{
  "num_hidden_layers": 15,
  "norm": "layernorm",
  "weight_decay": 0.069
}
Each number is 128 + 32 x the weight over the matrix's rms, rounded and kept within 0 to 255. Layers, rows and columns count from 0. Numbers have three digits each.

# layer 6 attention value, 96x96, rms 0.206, rows 33-95, columns 0-95
119112148133162107075155183100113104125162176192074108111111153119190128123078108150112111150135132155119082135155157144039176078155151162159131154128104169162089138081149097125114078126091140118088092127099102122104141108163132074081132102136109083131130160119100163140091167138134110123
135175140171074146129149082118154075112093136071078152180121112098086089162114104082168114155130145104116195137161118171132083135170142096072179147071098125130156087083120210115091168122122122143108101167108117094184169140142106098136160154122132113130049143147114151153104095114146117152
153163149085140138081094163074140122133129130071212167131154151156170066050032146159100195093133098100062112111137127148125129127100083096150072125110201082118096170129097102185096122148215157170115137108150090195089054107130162098126137128193094098173183185149094126133146132119101169174
085079077150151161120171165084114103133089157105121127107145097130093127158186131098152084176138106171172164091138115118122159142159149150131125158132158072052185079154144134154139132130128143118155127115108101168174062133150072130156079102097150167157098104116155095097114162094107118137
125119132139159074179098105174130210134101098136124149139105077160102147176179154048147134134171172072173053177129075125144131120125165098124089082168177101026175126133187151086152176143000163121156134123138163079168068156086139110174109068154102113067166134164182178171069166111112177078
172116055112124133140143125170131157136142079018159110183144089143103175169094089077143133113150110121140172130123090144113117161148146112107107179133093137137105130123119111108138135124138107103177110148164132053138106118107104096135077117125110157131092141130150190144126098162136122131
095170167163142150134087122123113116138061106101105172129127150078096131085097106103145174094135071110093077157195115162128154172126086119120144127151146071191129153147058104152085036177196135171126128104165173121122138129102129093180165116114087070136109155099149166162092032144183120128
164047183150093139207083154128158115142122111137113112136147145171171100143109165104082066128177117240155136148146106116127135092128145107085144126226159103114168103148112134117092134118123191104151115083165105158162120153109159207168089076075094141113134125102096064122139126113152082127
161178150106153119136154118109164161133144161174112101093118063150150146119076084091097111180132150078102161140117130162144099170059180120108145167156130210145091075180116122136109161080118135124133115148109142150083143131107119085090180160153158117106141163147093160141180077132110098198
059120123147187138085110078138145122166150141093120146119126112201170158156178118132101103082072098106103200092111185065076108181119123145137174099068145178099196128096163068139136120148052101154135113159151172140057110085194083117116092097114150137143177117104170145124156119118104091154
109047139108143182125126117147153184170125161171141082117132162160071124123219085183083094142169131092099079085104153115167095110097121159182094143144144146136192094136104141116131072130162151134086153135112084201192127049107084125142151104114194141067150080156155155055130196153123113138
132116093133138102119132102105124124110182119152106167114172118134127199096138149132112167158146158234162144119111130102140137117118107101129139130112150124135205145149108076115055107102138096129106123109177138179122112108093170085100144120112162140096095099075110164118080070142192127129
133173110124178170119118124127106161130099146142144151198128078140069139162058129150087091067124084144152119117092127072102146091158138116149101180135117137165091068172099124063121150132065130175140095096113127121127097124123143113072186087136123142129099131088172126138118139138080116145
138138139077182125123189078048100164139043184100097126124138120082183119132148122123139153128162116150133095164143115144159078107143150138125124139059136096148101135162102176087052186141081126141155197109141072161112092157139181100121135157088012153145044087168153079115153116096112139135
113139196117109139152135158157177111158149120096035140084106123143177152142120081045115144110108136095151110136097074149143139130149202143127192143205140104096147163106165127153075132098156140129210111120143116125127142141089123077164165086091135044112125084165152099109105134096094097090
097149146130106109106128142170115127120167161066094100126144147111142101095118145156207122129136146157162158159109146173125172121165097136107127103122101086148092090109115136180110082112130094105122171131107088100120081151138182183110020152129073115106160083100140129136126082111134101128
120134081167159149176088125098118136135075123116149165125146148132100165112147131108134118078127128050179128145087140093157107149131169113097144137122096096117115087119180103109095124066145102104182175051124177151144152150122154083171129114117191172158155135147148179097121131106133126071
129147195122168085117085144160136122140180136113089111128137099165145148118115083097161110097108149152150153117069193147107132084101106167109079099153075122160121095128190172132119110098155132117128079166040123128174167107088137103178096123142133124087144180158158097128179130183144157120
118132136085071137129127166083098135144137149175135099164107101139166151141080127096122158195130095128106199178113092183132165127117139147120134117142136154110098096168114105142167084106127087120070166128119172132081130148111121106130048156149147114125104107129151097173103131128091136167
163077200100132225083145152100106122170127096114168138143083108181124022167101066122099122121107121104129108085161148111173139075149087149089084150104117150122104145112140055110171091084200169071126090138101073140242107124142145146168130144142182132163152091138141175124084153118147170110
167077154188096157126141136109073186078134105112195142121118098116119087094126137127097170178116179117153168114088115197092188152107113152147109171127148129231080126170172107152142143133135102181133070115104065128145122124201103127081160171201082051191111173120111133090126136139139107135
094068154191098124097207122079124177119158039101094123239090156125138125144100161077098093122145069110122163179161230156118100158132111078144095093203117115142107159096116084135152170138077175087128148166114130111133108113119070179194117159105153135098141129143105116106105196098144107095
123089121122143189111100058121093104098110122076153131148125098157135126128160146111104179132146123151102143101142122134142145106122123125161140062156130167116121035140166122104129157148184000165164083106094153139095167107167102108153135184126156147121117190141125148129178165100148136081
119164115168149135154127111177153113147134040180186074065161074130135163172108144121094108177085061169124176133106139083143125150107172130140097107148110197117081106129051152149135170180063130122150120059112152154184129108133094181076153163149187135163157093133075188116140127051161167147
134110155109160127117151161158095116093160105135092144135184152069114116105082095183078092149147110201134112157113159145071139148077049175135129128114211106106136102155153148126099220204119122153129140140143120104114090155118178174180131141137146087091118151133086048124115126155134098097
139143136125170108139135137078116059143127147135163133132165106136101209158119071091108145118105150138157192108165178106157095175064118161103124113137163122123102164150129076133110138084103134137108067153162139169112094149037179159082096135156165152104111072130163126136155061185112097148
148116090171159132160149114133124148147210156143129157154128129148159110183155130099133131192110141086154143098019142101117107096110119125122116154105105171151100132142119144121151114115139147163140105162150056110179133142199132147176110141095136132135119119096156129119126135171136139116
182123149091146134109060054135145168111119163088193021130149093105114097203111148111131150101192107092118068132106123112089060199108198099178105169097128107175115120126188176073133110083102147162130164099125133137163080165101096161111140101176120118131163165178120173107116089152157144139
126142076127137103191127119127142187140161161099066116102138082169103081095137146109129116093088147184143092113096121096117137097157127100136144173184127089115128130150114161094163132123118133143124117085064140106145187156112119151108162146146166178158126120136141099078109131168099159166
090083086094186169101134149095134105110135112141033146165122112094093185145104186108167116114115072179173170083111144096158135164073109111187103100095189092074152082076158051156138089145099108119125151203119113079137125160084148179104180103148142146144112163078127154124148131193117145079
188151119079132190063139114090198094111121149169209138135109099135187114096106139162106098157168088087148081117130133140127051124181149080068134135125151163164159161091210104123124119074146156101149099127175165085108122102123154101176135129141162137118169157123150157149139068121091122068
000080141121138067181146145062144163174129140148132103149158125229152124146138094163152125153155083136108112064135171117120124107139148109184153125168159131154147141134128088083133134136126116150084121091132086148144135171067136028144113103113108081114110114124146113137035122087172079160
153137179049102108076125071126186143102157126131125104144142064138173141111108112190153145088135094166125166149108099168187110091049185112089097183157090048143100106069134172050107118114177060143168124053089086163118090169074129168138113090134148109214076127103103106068123133133145154193
159076132139117137085136117071095120130115119077117135107130152098130128151149163114116130123123120119122059096116118203185101091168120143138140173104157204098116141169140141079105113104132090109113083172107186142136114111132099106127187122098104108135162115125081124122082150113113165142
150189116119097179116133055142197135119189179088121128121176087126137146133123115107141132049126079147157184149074112089109108126128117165178125127107140150083133116091115161117071243150110104139159131122176158083110136101163093136152234140177156097053146120155120109165212137129122185118
187106103141124129190121107153181134132091073143104131140147146134130122151130163083122153161136134166138131125133091165152078119071129077169140165130063120134161124110116122152051127102122094095109141109190197080099125166060107137143139083164194115192138065138121137172105160054093105192
167146153136055099201118099087135107086092129096146150091177070065107089166177154144164126033186096052073146087138135132138117176096163135150170145196169140104081119171081159116143123115151144139119126146139126105152135125126113142139167141114091154160209132203140167120159155127113165176
170179125144118133053130191126096106178173139165112133150095112096130106147141157137124119055156097048135097158094131183125117062089138177138129154142138089111154122104167141172144132112145128120065113179194135128120113201128190193114125077125099118101187107133100036100155101129139103044
136093085109102081196162125220126143104159106145177088074135124079174154086112139121051106141129147116178152167051068110151104098139147169164170070127161149140134168129120149160128143181180109147103089112083141082160124138098144104127092136148137135115116174095143084154121112114181136111
101148146100085144166141130140205103117107168086165130162179170144134121136160062142101076158126179099112130110136106119133163150049133151113120152162106148157109083171182139171110129136169146100147140123115091153126043127160130126232115165098126116137100140118157105110104127165116092121
119110152188160107136113099149206080133124122146127082135192147090141107095115158120097093153166136184100126143170079142149150110130139105165134148148121112073163070097112185121082130103130115166086113138166091106169086104143081106150099135147139154139129166147132091141168033080118136123
113168165098127095171110149119143131099136157124185102149138136104096171072118103107120120025160117146173097099164124111199121092094181137117136106132144103181126117084121140105134111128127145126162088109158120137115066129138093141129099135095128093153127158163166124100166135149087141155
135105106219133114108156060158146119116119179115098135088134130067108116146099157147077126091159090135085152187078124166152162122143101152116095111135080108138125154128125149133147111193133140112090151178125141170137188132132089150137136095125152119135119110087096087085104123123137105191
116123176160080163047111124111133144123127154147153188152183239144181087124119105152114107131144144124114143075128103119172135112115121106133154197145081108148139090109148146146143169140170100156065163129136135169076067130151186141117121207115159117180151162166162096125106075166106120137
072113125121084176133177201154121118122121141178155100153108150092134097120106149149115117157155139105147090135141150118142125088115173114133175114193134140106126126108090134161123104116122195190113127125123079101133107161156139162134125133108134134151089096096142106031132149152073090143
106126173137124102119122151161107180169108130106097077144170132077100123167109110121139120128116126125141184124048124114160113114137142137134145091168147116129143156131079129094109145088166113163097123124165148119129129132066165092116115203111132115124166139122106088087130114085171174140
082170101164099124122136096219120156107124144135115150049160150089096135152098106138116208134121117108118131150145067120120142128108106182144093064060157160094094085111135125162054111123147146148135133111076161098125134131136133088099122171151064201103138107139162140178137121116124116166
117157130130071153108119053099149103164127116121179144157124103067142131129124145107145081089128158142117168111202151099120081095123140086181147114094095132121121085145090087114104128107121135103144092148122173153101180112174122117151177169195110102113154172117103101158118146127148156125
177091098170121150090093153155109115161162076104077143145098105194117094164124121127136103169105174105137137105141128139139130102179134071107107081119122154074156177166092064160159090151094123088133088140088147168150189186142125203131126195141123175127154148096130159148113069102110110110
107128154120113148149172138126121141122110136113137097108198130175109123104183159177159060047119159120139146129124164091127159113105149087160119097169130069143167125144120137060143111112172132125102134133119182121122086209138160137111119081104063074135173187087160123088117136137147094105
145158124155097161124105115105069090148171159083101142206155218062090149058068090125131116107153124123122100121123155135133136118118169176140120161207092097103072129133125151144072072099157114152124089167144165168088141150108151111153136140157113070104124177165094086138143143131107112160
092114049094175115108149108149137141228077111187105120084084160179204136114107128167064095136135203115097107113076117101139114134151142126104174091155080179158176122092092122128100136120173148081069098125137182157072143143147071126152141149059141110126113114140154170048087160143180119160
195159112115128171137134137116125148127120140059185112071170116115148130137119119054155074054119106073180099143108077120206121111144143180106084114120090143086067156075098155122105169102148114109122115162108131091155099130099153130089084155131123194113071166159113143138152143071103189164
096126160147148135091125130118183078112232137098119071105093132096106171132154113143132145131129216061119100130164165135118146123147162041031120094099192142172049140157127056096095112103073108111157122154115124136144128127094137124122180134157155129150103164101171171109162178100115203137
145143157074107108133148061139130092179123099133095105145092082158139145135096190161108116136136150132103073106151183140054147099155155083093106128148161166142143076166160110158150049139036134103173137196107078144116147124168167137110149192125106122106144139177152088145133120186178151129
158156052124112139114140168154153122171130077160139198101111136102143130150073165093151159052142103153135072171114119079164158121100102158081117064179144149109047139095085157122102163124141170168140119119153161069148193141087179114128152131194102122085113122105142121111157096177179124123
147173135141120121157096114104115112160130111102144103084194136095138119145063142168135091094099105150112124098138137108135148130096133135151124115137158138121136114149113151146123130123128147155129145212150112144136132125128144078074113130161123121166130153095129157138208116133180132176
106152096176131110108130098134128193153160131155150157131125151118146148077076097077153148117110098146111102098106088147122097082151116093099121125180090137144132096152152143189148121170116080089195133163164150110097166173117105097126083164148136120082068098167189156187149071205109176131
112168112115117124112138102123134065172070141122126103130158121162190116140117163128209181132144108130133148136107126098094132128136165133147068081129053128209073165115128182134165079086159103128103106108091142168110113150155061095135149168096086088157133111163150133094155133099136138135
134179128134078098161118112134142100079174140108153104141185193122129114122096104094105147110142069159118131140123107134117114107141173198104105085119048089089147106167117159120195179201153194141124132125144182092162108116104144079138137128121094126154110115132085087075133166151107103159
146143113123142139117080114134127183141059171119131115184131066125162182054175100049170141152097117132186082166161110128123065133077053115140189137071127104158074108100070128153162139159097128154118141149122127075137157145101138132148105111142147167068204139185162155159167151133143102088
139103144145148187163165088128170098145083107144144132109110043149103122153174136114122095144151101104105117100163109130151115127167142120146166158137120135128117131134105131037108082083126109201118057094133112172129176111186119116145166129108197109127127175140127086141127154102130185134
090108079090163194179130097125149126157117090099089127115111098180114166161142128083143137096100132109150132129169143137149147078158147110126171122128054145115099097085081138121162121107124126134151110109101127157123158171158147092128072125127156102135083109104189181177146158084124148081